Part of a small language model's weights.
Size: width 64, 2 heads of 32, vocabulary 1024.
Architecture: learned positions, no biases in attention or MLP, tied embeddings.
Training: 138M tokens, 16785 steps.
Each number is 128 + 32 x the weight over its row's rms, rounded and kept within 0 to 255. Layers, rows and columns count from 0. The size above them is the row's rms in percent of the matrix's.

# layer 13 attention value, 64x64, rms 0.16, rows 43-63, columns 0-31
size [122  95 107  97  91 105  94 100 100  89  99 109 101  95 119 114  85 123 104 105  94]
[[143 110 146 235 118 144 114 158 170  74 162 180  96 108 173 114  91 148 132 123  74 135 110  89 100 142 148 160  89 103 117 132]
 [132  98 141 114 108 109 143 137 106 121  97 113 116 122 180 101 168 133 125 153 134   9 157 149 116 138 113  61 153 160 140 160]
 [125 177 102 125  95  86 152 122 108 183 167 135 148 109  77 131 162 156 131 144 127 155 152 154 153 152 137 126 101 115  82  79]
 [126  72 156 127 116  69 147 173  86 102 115  88 162  97  92 188 143  70 152 135 155 108 115 147 122 123 121  68 167 131 110  76]
 [150 114 142 182 167 105 160 119 171 113 113  72 164 134 108 136 169 154  91 180 121 135 164 116 148 121 137 138 143 122 136 169]
 [147  99 131 117 122 129 117  92 123 130 134  74 166  99  78 115 144 132 129 132 146 112 152 139  38 174 112  91 196 166 178 162]
 [117 154  69 158 165 175 134 162 134 153 144 139 171 202 117 116 148 175 134 149  98 127  87 126 170 128  88 118 140 143 171 136]
 [127 122 149  76 118  53 100 124  85 106 138  74 120 123  97 157 150 111 139 161 150 111 182  38  78 189 157 100 135 170 178 134]
 [135 127 157  84 144 159 103  65 126 178 144 105 147 111 157 102 140 164 129 122  99 138 132 127 117 140 117 134 192 162 191 150]
 [ 92 108 161 141 129 108 161  92 176 104 181 163  72 112 126 142  50 130 112 127 157 121 175 157 108 116  99 147  91 121 110 114]
 [179  92 156 145  97 131  99 193 109 145 112 197  95 154 134  56 124 181 137 140 129  77 147 104  88 107 154 136 179 137 111 140]
 [ 98 115 149 125  87 165  91  71 116 182 139 137 136 174 111 159  29 116 156 129 142 223 109 150  69 114 144 111  72 127  85 139]
 [109  85 139 123 173 119 119 154 118 156 113 148 127  90 127 130 127 139  72  93 163 124 163 138 158 158 123 123  84 120 149 171]
 [ 96 143 100 144 104 198 120 106 141  62 119 146  36 184  98  26 116 125 150 142 103 175 166 117 139 105 126 119 152 118 130 174]
 [195 106 130 165 133 110 187 139 107  46 119 133  75 126 111 156  38  95 128 163 174 121 124 143  94  98  86 112 156 153 150 206]
 [111  79  73  89  94 106 112 149 118 141 104 142 159 125  98  91 155 122 169  86 149 194 100 110 165 100 114 118 105 119 132 140]
 [147 112 133 101 147 198 119 103 106 104  99 140 166 123  85 136 139  81 145 111 121 143 164  77 179 118 136 101 109 155  96 133]
 [122 145 127 117 138  70 126  98  67 169  94 139 148 180  97  96 161 135 138 168 160 116 146 100 146 156 182 131 189  95  97 148]
 [140 110  97 169  64 166 140 162 123 113  94 127 156 109 158 121 100  84 128 152 129 156 111 106 173 126 103 166  54 127 157  92]
 [ 63 163 111 122 181 116 153  76 137 110 113 174 180 147 123  88 138 102 129  48 113 149  70 184  96  65 106 126 172  89 192  98]
 [ 97  93 135 141  88 138  76 175 122 178 167 120 120 154 132 120 129 155  94 178  89  84 104 170 124 119 108 103 110 142 156  85]]
# layer 13 attention output (transposed), 64x64, rms 0.114, rows 43-63, columns 0-31
size [115  88  97 103  90 103  88  98  91  96  91 104  95 102 105 106  89 115 104 122  93]
[[152 138 133  97 142 150 164 116 149 127 135 183 172 106 120 162 130 104 146 100 208  71 116 172 142 146 103  96  81 148 127 100]
 [166 218 145 142 161 129 151  93  90 123  77 144 124 162  97 145 118 141 163 128 138 149  99 102 102 132  84 106 144  67 115 135]
 [144  68 151 142  86 156 136  85 164 114 210  80 150 135 119  86 150 108 112 171 124  69 187  70 102 130  77 137 166 117 160 145]
 [131 190 202 128 106 100 108 156 116 139  88  87 150 149 149 120  97 111 191 145 141 175 126  76  66 184 108 184  84 123 105 110]
 [120 161 127 174  87 135 143  89 128 168 132 124 100 140 126 122 150 123 179  94 147 133 104 142 161 141 125 132 147 116 147 117]
 [106  98 116 174 115 151 129 132 124 116 120 194 125 156 117 149 145 119 118 151  87 193  89  57  93 124 175 121  69 117 129  93]
 [ 95  90 107  95 143 137 144  91 112  99 130 115  80 136 102 156 117 129  91 142 149 117 136 171 194 115 133 155  83  55 162 159]
 [ 90 183 134 170 187 185 105 161 123 150 101 130 123 120 100 111  88 152 110  76  70 139  92 144 107 128 108 105 133 138 153 124]
 [132 156 110  81 150 186 113 151 169 162 161 168 136 141 146 117 157  80 111 153  94 121  97  78 112 129  98 137 135  85  89 104]
 [141 140 103 153 119 135 168 181 181 147 113 156 141 179 108 163 148 113 149  96  90  93 157 129 154 135 163 112 127 111 150  66]
 [ 60  98 114 143 121 131 118  76 136  97 101 144 154 143 115 175 188 105 179 106  83 113  80 132 178 127 114 127 195 135 136 138]
 [177 171  98 132 104  72 117 163 140 104 205 151 137  97 106  99 142  84  44  98 127 121 107 144 123 144 156 104  95 166 142 137]
 [227 148 105 113 117 173  85  88 118 106  47 116 130 124 185  92 130 128 150 139  88 143  72 126 178 115 117 150 136 161 116 113]
 [119  73  64  75 164 115 189 108 127 189 140 125 185 118 112 122 178 144 130 124 164  92  63 108  88 136 169 108 171  99 138 148]
 [113 112 205 139 139 142 100 100 114 134  92 118 140 124 111 130 149 112 145 156 134 155  87 113  66 176 174 123 108 141 100  37]
 [179  76 101 144  68 171  94 116 102  90 106 140 124  78 168 110 117 159  61 112 150 127 124 160 123 145 154 165 121 132 155 178]
 [119 154 133 109 129 106  66 146 129 180 107  98 172 157 155 110 104 115 100 163  61 141  89 167 137 143 106 142 114  99 105 146]
 [145 168 103 118 127 156 102 123 131 112 153  62 181  76 116 100 140 106 166 110 110 176 104 124 164 131  93 101 163 121  93  65]
 [113 107 144 112 128  96  58 154 142 131 108  87 100  97 146 210 153 153 146 133 142 141  99 173 119  86  74 161  80 105 145 127]
 [142 127 127 112 153 133 143  99 102  96 178 110  89 155 130 116 107  90 137 152 134  75 130 152 134 190 161 125  91 105 132 170]
 [140 160 152 106 126  79 172 116 109  64 110 123 138 130 162 169  65 159 187 134 150 118  93 108 136 104 180 165 145 118 113 157]]
# layer 13 MLP up, 256x64, rms 0.286, rows 0-25, columns 0-31
size [ 96 105 104 107  95 101  98 105  96 111 111 103  91 102 100  85 100 107  98  84  92 103  97 100 103 100]
[[ 87 160 129 126 138 155 143 101 101 147 207 149 142 137 141 142 169 152 101 127 112  71 151 187 137 188 112  71  52 143 113 101]
 [144 177 136 141 138 109 110 164 155 160 120 119  41 130 137 156 167 178 166 110  85 136 106 161 158 109 110  71 129 139 126 147]
 [121 123 169 115  97 141 103 144 116 192 100 142 129 101 157 212 158 108 154 166 117  59 152 154 127  88  95 195 120  88  79 133]
 [114 139  90 143 119 129  85 111 134 128 141 105 116 165 113 117 130 180 148  88  62 139 106 141 117 145  96 174 203  61 132 100]
 [160 153 138 114 151 143 127  94  81 133 126 100  88 126  91  79 206 180 128 111 107 126 168 114 141 165 118 199  73  79  84 108]
 [143  96 172 140  74 171 132 117  67 131  77 111 141 146 135 125 145 144 124 185 143 164 130 172 116  93 129 166 113 107 100  70]
 [171 203 170 117  72 111 142 120 137 137 106 207 154  83 105 144 179 109 118 136  81  83 118 104 101 124 159 123 155  97 142 103]
 [ 74 110 120 103 127 111 151  57 159 113 147 116 178  94 179 171 174  97 165 147 151  97  99 219  98 156  55 126 146  85 130 144]
 [142 126  93 135 104 112 104 129  90  74  96 122 142 127 109  70 154 145  49 219  87 145 170 171 166 143 146 121 167 151 131 163]
 [127 176 160  92 121 142 132 129 149 109  52 130 141 111 178 162 128 192 125  70 111 113  89  97 135 101 124 212 125 129 166 120]
 [165 143 115 149  47 131 108 179 156 137 133 148 148 115  43 118 113 124 201 155 136  85 127 128  93 127 108 149 156 112 118 110]
 [145 109 125 103  91 150  84 149 101 121 206 165 158 192  91 129  71 120  85 107 109 144 131 107 117 206  96 128 142 137 149 158]
 [169  95 167  83  94 126 117 100 142 124 111 139 130 151 143 193  94 177 102 102  67 141 107 137 155 112  54 126 176 146 109 119]
 [128 152  94 170 173 120 103 164 169 132 138 102 178 176 120  68 154 143 192  79 113 145  84 116 165 150 132 120 151 154 161 169]
 [155 123 127  77 153 122 148 162  92  44 115  94 135 108 131 120  98 103 160 156 149  89 116 135 115 119 119 127 127 156 145 216]
 [142 211 154 139 153  80 130 101 100 196 145 119 180 109 121  96 128  95  97 148 142 130 121 145 109 185 115 146 124 141 190 153]
 [126 128  74 142  90  97 123 120 156 134 132  96 154  94  81 162 104 117 169 145 151 142 133 120 178 125 113 102 158 116  93 131]
 [105  89 188 141 197 102  72 156 127 125 142  81 110 108 113 159  89 148 135 183 130 149 127  78 159 146 158  94 128 121 120 103]
 [176 176 136  65 124 166  90  60 102  84 182 174  93 162 108 113  81 127  92 100 146 131 169 123  82 146 156 183 122 102 169  97]
 [130 146  73 104  96 127 114 114 119 149 102  89 106  93 135 152  87 112 153 181 142 188 142 149  52 152 106 184 146 125  69 129]
 [125 120 122  88 100 125  96  61 146 148  89 150 149 123 175 112  38  93 102 132 156 110 141 150 160 147 109 129 130 148 158 120]
 [169 196 183 128 130  89 111 131  93 159 109  78  82 176 156 154 145 174 104 164  87  43 157 151 123 112 121 114 127 119 123 144]
 [167  72  87 157 121 126 134 127 150 114 149 153  91 105  60  94 176 129 105 115 107 174 102 141 153 120  91  88 188 118 105 108]
 [167 114 118 114 159 133 118  93 141 153 113 153 175 185 139 155 135  87 101  79 125 174 122 136  73 141  92 103 152 105 144 108]
 [128 151  93  93 144 141 117 122 143  85 117  90 107 178 131 135 112 105 178 150 158 105 171 101 124 166 106  72 141 155 107 104]
 [117  95  57 128 103 110 105 167 118 161 125 109 195 171 141 137 118 210 118 104 146 177 125 160 145 137 121 104  95 137 102 110]]
# layer 13 MLP down (transposed), 256x64, rms 0.0691, rows 0-24, columns 0-31
size [ 96 101 102  96  96 101  94  97 104 102 108  96  92  93  89  91 104 106  95  79  92  92  92  88  94]
[[126 140 177 119  76  39  99 141 146  91  86 155 104 134  58 111 133 114 110 127 144 189 122  82 130  85 132 172 118 192 115 113]
 [127 172 137 150 156  71 138 168 100 133 117 157 136 107  96 115 187 174 155 136 120  77 106 140 118 149  79 161 123 202 104 152]
 [147 133 128 170 113 105 144 170 155 120 122 109  91 108 163 102 127 164  90 149 202 133  81 109 144  97 126 142 109 150 114 170]
 [167 158 104 124 160  78 187  73 130 152 100 154 126 104 129 154 113 172 122  72 166  90 109 131 148 145 114 168 113 146 111 162]
 [152 119 109  77  76 118 134 154  68 107  98 118 145 119 127 118 107 126  85  79 160 194 142 103 120 107 147 124 138 130 173 151]
 [114 126 114 121 143  84 117  84 221 104 155 148 123 136 140 143 110 133 155 164  86 123 144 156 174  42 122 143 106 139 150 127]
 [124 117  56 132 119 170 126 129 133 175 102  20 162 158 150 127 142  90  82 149 157 143 167 126  94 131 118 102 118 144  70 106]
 [110 140 173  57 113 152 127 147 111 109 139 152  94 112 118 110 165 150 159 110 131 152 170 118 143  94 100 132  79 145 129  88]
 [139 118 163  87 141  63 173 112 110 174 130 140  99 120 129 206 133 131 175  74 147 149 134  69  89 117  80 162 160 125 158 136]
 [127 133 149 133 145 123  99 154 171 141 104 117 161  78 129 175 173 147 105 124 143  42 121 170  97 163 116 156  75 122  88 138]
 [140 130 132 126 144 148 111 102  90 124 135 179 151 147 125 108 146  79 175 173 120 108 169 119 129 140  38 154 128 124 145 100]
 [118 188  63 151 194 100 193 126 137 114  85 134 133 115 101 118 132  95 169 116 133 111 134  89 195 107 130 126  83  75 149 145]
 [ 82 120 152 148 141 143 161 165 143 140 123 154 142 106  68 106 134 166 124 124 190 108 152 176  81 151 144  82  57 162 104  85]
 [135 154  86 162 103 103 116 144 132 112 114  83 147  99 154 171 156 143 117  82 103 138 151  88  98 162  65 131 190 189 110 136]
 [ 91 144 154 147 164 160 145 151 153 112 153 176 132 118 160 149 152 127 126 182 170 103 113 179 114  35 109 178 120 165  91 122]
 [107  93 166  94 136 119 178 181 179  66 194 128 122  85 186 154 157 101 135 129 138 100 101 109 169 116  93  94 144  93  68 144]
 [157 131 179  82 161 115 140 118 100 160  92 144 145  99 115 135 123 143 136 140 131 103 101 152  90  98 134 128 169  96  95 163]
 [123 145 114 130 110 117 159 180  95 140  94 139 135 132 139 102 122 130 153 146 152 149 101 140  36  83 174 131 178 116 187 130]
 [138 157 166 131 134 110 149 132  52 174  39  79 177 120 163 139 129 119 155 101 135 141 188 114 123 131 136  92 117 154 129 118]
 [180 206 141 110  95 131 209 126 146 124 165  91 128 137 133 110  91  69 101 112 127  97 101  98 136  87 151 102 110 141 188 159]
 [ 70 114 152  78 114 125 104  96 102  81 179 106 129 132  46 137 136 122 138  73 129 137 155 147  99 117 144 138 192 127 197 116]
 [116 136 102 165  87  61 152 194  85 104 118 192 106  69 135 125 156 118 164 125 119 151  95 170 164  81 114 168 139 108 152  81]
 [ 68 178 130 165 177 154 127 150 136  93 131  68 146 159 137 127 168 112 172 170 115 101 177  93 123 146  89  98  97 167 142 128]
 [125 104 141  40 106 100 112 215  95 152 134 110 120  91 132 105 135 151 185 161 134 100 145  93  73 115 141 131 159 125 137 107]
 [143 122 118  96 173  80 171 128 117 202  79 140  74  80 159 116 168 122 122 178 101 154 136 171 109 143 140 115  84 135 126  83]]